Weights of a small GPT-style language model, trained from scratch on English Wikipedia.
Training: 465M tokens, 7712 steps.
Each number is 500 + 50 x the weight over its row's rms, rounded and kept within 0 to 999. Layers, rows and columns count from 0. Numbers have three digits each. The size before them is the row's rms in percent of the matrix's.

# layer 8 MLP up, 1280x320, rms 0.0809, rows 1102-1151, columns 256-319
100:465523477565560515538491581517428396501533477502459510479478448499571495502439467533446528437510538441552475552528532413542559497515545474560488593513443545518587495519517424436495513411509515
116:461509508517486572444484541451554470517471542460537529544510502532460419486386464482517495499531464547432445470422514578541509428566563489536491569504577582657385387527549519454577500518493516
046:481449504523510526528588515409473516556491520511529418448468536498444500498393444494477495518534522508576506563486510465507563449596646530543478530441486582494450510515507496458556491483587392
099:528568547432484550473469495482464550506585467396452504534488589495514541520517560514411444480506549571481474504517483504483504488503464516542467470467430503505504437483482443484459499480554458
098:478522472476522484465531450451533531458564491569466416502509484540459478462470542489521505381496543479570515573520513519427516551568533572507625480549547533522588600551466537419485509435705491
112:503488560502515605502520515529516546529562510614485320537488549538436493460509543454506534487577576496478516487560542490496515413601442423520546493479521489514526598577477450481484505514510463
101:503451485523457570481458498297458544514572495523411424470501502641386420393377382604578489437477607511515514554409456543458482466551512480499490495463397506556543503422501506533532601559515527
110:439457548503511459535573456387479476467540474522413464508540543538534417493504489617545488419471534628448447531467521506575507428515524451418530533475476545481460527486445384433568528548521515
107:453459542461455621461480523543587534534436468461457516531512487435510389460533568506535500529513563578512447545601607536551527517534502576565553522616535430532474525443455377491473536548555474
094:521436478630505577471510551473397547539478542499415467441558469421463414477504550553572432476434509534537532496544484451553465493520459530459431501497520620599468526562505457380477597465545379
100:477412592580553455510470489452557586493466461583471490546487403491492526367479414478474470503505563504518533530515500496424450433496493532552529498491399453560517443423548500538459522464529433
089:471504473586403524521482436453494611477509517445480335472496442562529543426427495523497597603481470493614510441596571463487510464524448476450503508535563544526540432520510427527449515515474404
052:549442475459522497353477505467491463507504522529475387470548459480491522497382467514450554452495592498417425569495525465561600515557513526530545500460526499526490463554510457440488574532516468
094:575511475543528540413577414472489473428450527534568423560483494487425486501493489515451532542483457508475504474451430483561562447594462512506478530473433464496551517493474505371492476493552567
103:458526491520531499552494452462624560491453500502468502503549606506500500452522515609578525509660449510553451499478445535500488492546571553546547485432513535506497547486398436539498494517536463
094:438487397531560542496488546493535572490470544607468492481564380499497438517472539446615459449574457460527436553467512480436514407459580551528560537521447448522401439443475479394539441467491575
098:442498564465424546538467475540568494541489375540391490470506489533448450522392449548548476380542546584436515575361524493515495516554636516524497565457440481594536467423464509495603566615491448
103:486448485394618526474513574429544447491483515529508527490511453480519530454507470481616539441531531507521523665541528523523492443480477520577564569387571508490518475491424534502543517461520513
110:519416447559555441526477478511459500429521559503539512547520434455525477473482505517491509562597441543431512514513564495622557457529471552436485422506592585513477341550426436523500400503517468
106:471483493522498554544531459505491444513475412518524417527516438490556527412431575500472422520483547585521580536511484476565557530561529467514473417481443519497478490473516563473490498440507457
109:471526435561434632486432573470437525525466503482559450383517494480609481492430636459443535529486451513528569474516612449513465449530533456528441457508488506509440459489548462488501620499502441
115:547498485453501492419460533534537532476467534422491526534545436462442491448429528473581432523632545499495503477516525508546468490507588542448495490462514546527544490558526508471554524488569558
100:450536472571504562408498476517505523476403445549405533491519558608426551546403456519497517555507477500533485486419528499482532481546571485486664456505437463491466471460436481461523513440474545
132:530494505491579491542438543552561468544532514524611526424483534512495432537481538500510525556505483487461496512515506466519499570590468625613486523509484488513415500585552467513522459476537480
108:494411473449471495466576568469541504487467435499485507545509516550621454545448533517487481425531455524513547530475532482535577400531519528533539515357509482433382518505503481460589494516504459
108:488434583540576551393570584528394575615550411553551441467518412506576501563467518498451483491498524513535499493538437496408548484505548577511482508498523573568417472499574516441485517446563499
129:523414507431433595470510604462649433497460489524529519520468432513489474450416475469533506552520525502480519437488599464480497384565552440467541592500538505614555528534490513490491538507626410
105:539532447521539517452515481495490444475514609490532432553555434581510429423424550540458515522511635573505537546471545476469471504607509443616499554427622491542570409518428400503479555554580464
105:434496570550459448432458465481493530519520453482463484434469438485464508518505496481511483483560611519483479575435431491514504503510513509522472584412490518470469468454503423526561575504538557
114:613459511533516555498498478517523470470528497530516520450473533505547472507497525576514462449434534549459559501449496541522560435527490442522591534505518466592581495499461474481436510552678464
096:514522432527440499446571529437460424611522492478552455508488462478614543410485479540504515548508455519615516611408487473497528468503476498526457413512512510471520488473493476504556412591516566
095:560580565490481520433519482486499573535599571517492464510469531457441453509517480467509503454529489482543477465531499366448499595492419479521505520456524471547439530548486449547482493460593350
107:563510506395453486541428448448381473477508474498501448524485558526580444440460500534535482439507534518507494474492520568510497390572491469572539595477516436544567529557503444551374529534622543
096:554548471463518486546464418470641455446519405441537453534562464514452507468469564534492373459455455558369487466451483516427497489466458582509510489477506478577539446547455466490499510472588503
101:456521475484436547464525568464558482581540546469525496501584487472535367507463509504481574446517532525509537598503556513526537516502485580561503457477452416524555559516398552555521647452622540
050:583504453457527511494533533461545497533460433526553379378543517456474422491446397564428494491563522497462482567403496474522581504666586549536491512491540512572475484505555450488489488470503447
096:602539524459575468608559467583565407435560464571383472471476400445512452530498534498559414524422445447550468605405422448482458577535581415474529540451555505506498508526398514467542464578550542
092:492502530516469512556542485493522523487481507532530526540515497486480497559512532479471500443514493496406518467542493538582453543533494567534487429458480465571495502455495481503507455536459405
057:423452503495508552473579603510541544650492516460520470456423528503528566514394547477486597509485491620480508549517509432481581489520565551515525435539427510583492521523453523376436471536488449
110:357399408457494635472488569531413513541484457404482459453484530534410506404464560438471506507471582608509513585537556481600564534518584524525492442507517553496539567507583519555528497512550460
051:472447492503502493506490531444423625468529426466513441374526494534498495475399527536490518450541596516448493570499519458534585478613516485480578465500441507511451475543502496484445609529501497
117:473440540459429530594482539515487570499531483534570491467462553564467531496447555544525493510543427551482581544551520506436506503515603554530529489568549477580474451540567546465478507482599519
105:513518460576577453441542530529529518493473499473442484458496605474512548512451513465461397533468421547471447557619496574510529557522460555462452401535497511540468433509484512524435493477504497
100:517372469489482462527548500495519439503567503512486472508516636409494511449494470500539464551517522528545473565487624486391488555571505573466450495494504426487574516387424361517399496520657539
096:460541516468474529498426495494496550541540490584491450456464426459437448517347516568448491560458537512583470542569534474492550450673460439479539583532447483544460430442509455458486550543499477
107:424579562498501605464553448512424472514514531499572504512533483429606451418513456542446473557548442552499437431527575488499503504499459505525458524441526504592576445459493521530517458430639499
086:494571468472478514492533578577418436534422565464464466484519462546524534488500535469486486389455413543450526526471501430547522495548532517481522503415491477462394522461497485491463438427507469
105:472545537495565517456439619449435523627516414458521421426483537482542455468425539526518469496517548532525565507422550533436520531545620605513537456369584451546554572547549556524520558539487494
088:575595530509482491435569476505446606466553464516491523495522490495453486455480469621497526375502453432541413493455517483578509547524520438531554512518541503527598472466434536551455634455419492
051:505434508527494549445453488481478461581464480606521454475465519513510500511436457507439529438515546509447536505485546479460598497557611516622578489440503500564444473525439447480404526504512453
# layer 8 MLP down (transposed), 1280x320, rms 0.0755, rows 1102-1151, columns 256-319
100:547486568447505498568512548502486522455465544524502429469480574524469526549415427461548522437460555428463515462462544487506495488537445498474448494479464592502556425485519498476503489547442480
113:511514469521473571566519491475437436539450459559503495513589590568541541532492507462558439585426438424510517524417485465545494442514498444526468503610558447412481493484389605610346484491466538
037:468547489466479531539483512513574536596540639548564501483529509570487553520490414488391577494513506511528419424516439515555437497504614480473509601512532464627514569553452563507359561549497517
099:537509527453473469569478524487475480525373544503513490487449547505510566503581505558469480575492499525591486368527448471490515501396477517422482522449486502540469462495523517528476424544601533
106:510511532446521372575420497407486527561531487553518465515547501531554454430495481427545551427494444435517529464528410453414530568536499591512539494437506529541423543475428489472497521565551554
118:379502563451493620443466488499602481551528494486515440556568464412486503538393533473571490491504512556506483459520528526470493552498452447495549496539550562436452467586503477488487520471488425
101:574501535530462418426485526513449483442445504556485408469523539474513511564525474512511483524484508553476477454585500518476493545505438580451509482495552442434433521544458459412558437478522599
094:588522503436444509535515518446482479460515508468437433602500604462557453490571460479456517456425495492511493489395467511500465510623565479488444465455429510490498562561546610423519544578468440
103:539535419467416468510531487472471497485383497482555525454524523525514516502594497552447429503507499453471569525499476413407497538379584429516547497475415439482588513460515419532622537436582553
098:567469463408544536541508504492494514435540528474481536531499466491401451544468535543477530439449490497594510585513449425484529496559504525568513454509488523552512465514579586561462517437421520
101:463562452503571410431495552457458523480441491520473529425530455516502485478453427504572531431511488597453475434546479563472502472576479551503487528546542404500524526530547547599498571494540556
094:427471437502545493447508539556451511543534436521516630461458532484474452541492504505429541553488535458500412498497465537550564572504424532513518486465491433520509452474612488502480502506465500
049:455462502552510500501500596441492520578532548455468476493550636495528525498474514495415529486505552497516494468515476495459546513462465555440483484448391541549453524543504487474595580592593417
098:480458488492492453606497523542464502484408499455463517581554431498533494444498464518588446555472577445510403528501536450462519472499521530500453464365454567520549511543564496500441479523557527
103:652458516456540472530525549532497575472493530559483559528411536510464508571540548476441498495523453419559441558541465432536480554474472491483523480515489511520603468424487481476485509496477507
096:464497479493563437532569524454527520481453471504486536486549533473500462457489512428511505377510521501481525601543462465578501591413557531458501512429476482527503510458435592571546443510423551
102:483447550416499620539508531533536575520489499499519574522588480470443392484559543505453429454514484444449508464489458574460532445477480510518518416341479554412461566560517557532530472541507539
104:597555407459493448534507495500575484502398523467435471452509447465362510483505414501444541472493502522567510448528471578498571539407588630486487413547450572568488515536482530431527574528489481
110:587457537528516541516459469536538503515519516544542527520499500492506472488536511432463398489464462517520487490482397563536424495423500549521493540518559472515367377601412469542527408528451557
106:563445540482556522509539523527503496512405521545466416559522435522457617462557439546482448591487485485485582420610451563483516450489502549485532543522528467512416470474524502491533518530481482
109:465483542538501499537434396515498500524505570501496563548392466500475583462456536405540570537548543440511564585448597385434500476484458463581525542485493521573454404481491518569515471461497481
115:563511445559481451559347450464378464470551545518471475392411450443538502510442571548527509467522530501460454446488509489542465451498565385451569533530512574475547484441405474435588471500508451
103:600448493472532475511504456484490535522378489557433480508443457432573525479601421520506533553388502422554538490499517511464498507538445484544532503470452508392487530497485582561507457483521509
110:521390463550554502484440488519486455474502437491453491512469487482555482488462535419521589471579491486465447472535520602520554445515512379474503456525447442568465445527552499537468494512417492
108:459576501557539428494471442457537590548510606508472536475501507496451520533399511414526435527530514454495544608459490557467554505432494522560513552474566426513560489474511478496523453557486600
110:487518461508595497489509553497488510585529543482603503520495532535549497458566528578512502599444579484604553553516556453519529474560579493408493539546557550552496522476503526560466503485553501
119:449556511452467578483425560419548453527445485515470442489584452549448507483453533398473504536470465441484505550476509558566452345481498562437566502505501508437535507587581468513538548530466486
109:493479525508412402526470655502411471536483510551523457505434581523506425473560494541504523490588584459494574480490478541416527508528424506462545488411541427413489503473539461481383541524484518
102:505480551567497415519505511486521473501453516450404507561552548469542482569555477521485478504526481435463509591476457450422420473481500499468505499513488544538451437484488542576548538509489448
109:499463489464500456564506535573520405404523526505437531511441509457485429550498497512476558521444579418537556538535513543494500418462466454380461544593500471463534514560495512589507505472523434
096:491565429470484572404504582557512588447568492502450500437460472490556436414392522477531495476567501560401449453473574449562434543497478466468470437542423396454601495540585463469457563438435435
095:462498437551469490473459621529480501519479470508461593497488498506444520565471502449418459394458473521467600530487468505518447491557501467480525447482538485532553487397611554556511518528582495
094:493523497576468447544488428458513494542510490482484528541528544511531539604545571533514489437446465441508496497561472506505478545557481485566495464496496478388419480511490483581528501540679530
098:457467522505519522465501617370563461411477482522447499488516526526462467511496466422479573527569511573547520519450479524489479666360467581573503576548527527556460479566503464494574602558577438
102:575446563495525518555473400496493470471474495471475506593444432508490456539550562533553432509482551410548479587390454518521550475603472453475505511580550569528490568486467529480433541541558494
049:489570437502523420561458506425577470516451510477444489511509471554506498465459411516488508525544471488500565439631532516511506471324471584482502512486441498464455611466415553541503495511491489
097:464565393466539453459472572566451558539515550559480511474505526450526463532504453565521492626509466494480539446557556473528465582522533522481473520497537556412540492452540508468451566539480450
096:543504493524657528436509444590479598566581490458456494519490492567565533621529482488540548432488440486562475537433479439507484486496529489497487521610511417501507500448540476437442423448394559
050:454515370457525513492404528500496525472567520446511493466507569502467496550505554504477520470602493427548523522496450488483582490507419393492504524456486473503490545446546610524557523441479543
110:554407454539483503462523558552471547530399488515545513490522548553500488550532475428506549513440575469473559525565469496532519447500486507473578411539475468406427496490470482483431496555484449
046:515495472521532497527466512533406472489526496574438457454528553504521514545511572491460460524597466495400429428527466481563502487519489484544460484442514507519476461504591589598460505517473420
113:553435479482498542484428556510541528492473600529461512574436557532516440512449579495489474426506535496563529509503533503551538466524608516493470645543461525468442557512554499527511445444562547
104:504497525547517577466476559537508421525426505494476465335546567526532514487536447503482511536460500552536538412617588506554466604463474432650523468526436526470542558543372453518526489429519477
097:484540463509428415573505497541437480412609490550424510534532585495537582510476464515537468384516554467506498509433440538503341489556511524485427495365490461454536506528477486514505499563448487
099:442501563482556405517414473519441571522538455492473430553507438482538413562500562575531561448455562535519572415508437485541497497528490542553488541537423484538529516447511483506449490497446527
106:450516460554455452626505515476529504518421478522496592500478593468469481528635457496482439439458457480515550476518476461549424501419559469529524494491457497527449478485573461511468537453551520
089:462402553504438437556540432537558577443508470507515437507527548394426487472489481474486502671479543566524511489586429505473535509505499484498510540493544518524546447492493425527549541559675534
103:432464558524494523566459555472453489516501513445470529510468552521419596558527485544502473516481494518537474506432506475428468502543549496431455518553512534592576489603459445550523458500499551
091:511486560511505401527448466481517441551528494561508640529542444530506490445518446502555502459519494431507582524441570480470509448496569528515529502481426495499514548491504592571570596589438516
048:482491451579469495521480536516501660565457549494477538514482454518507521510489510447560494505490452491395447444529383579515480477490418463500471549501457511491498434478581443526440523597563485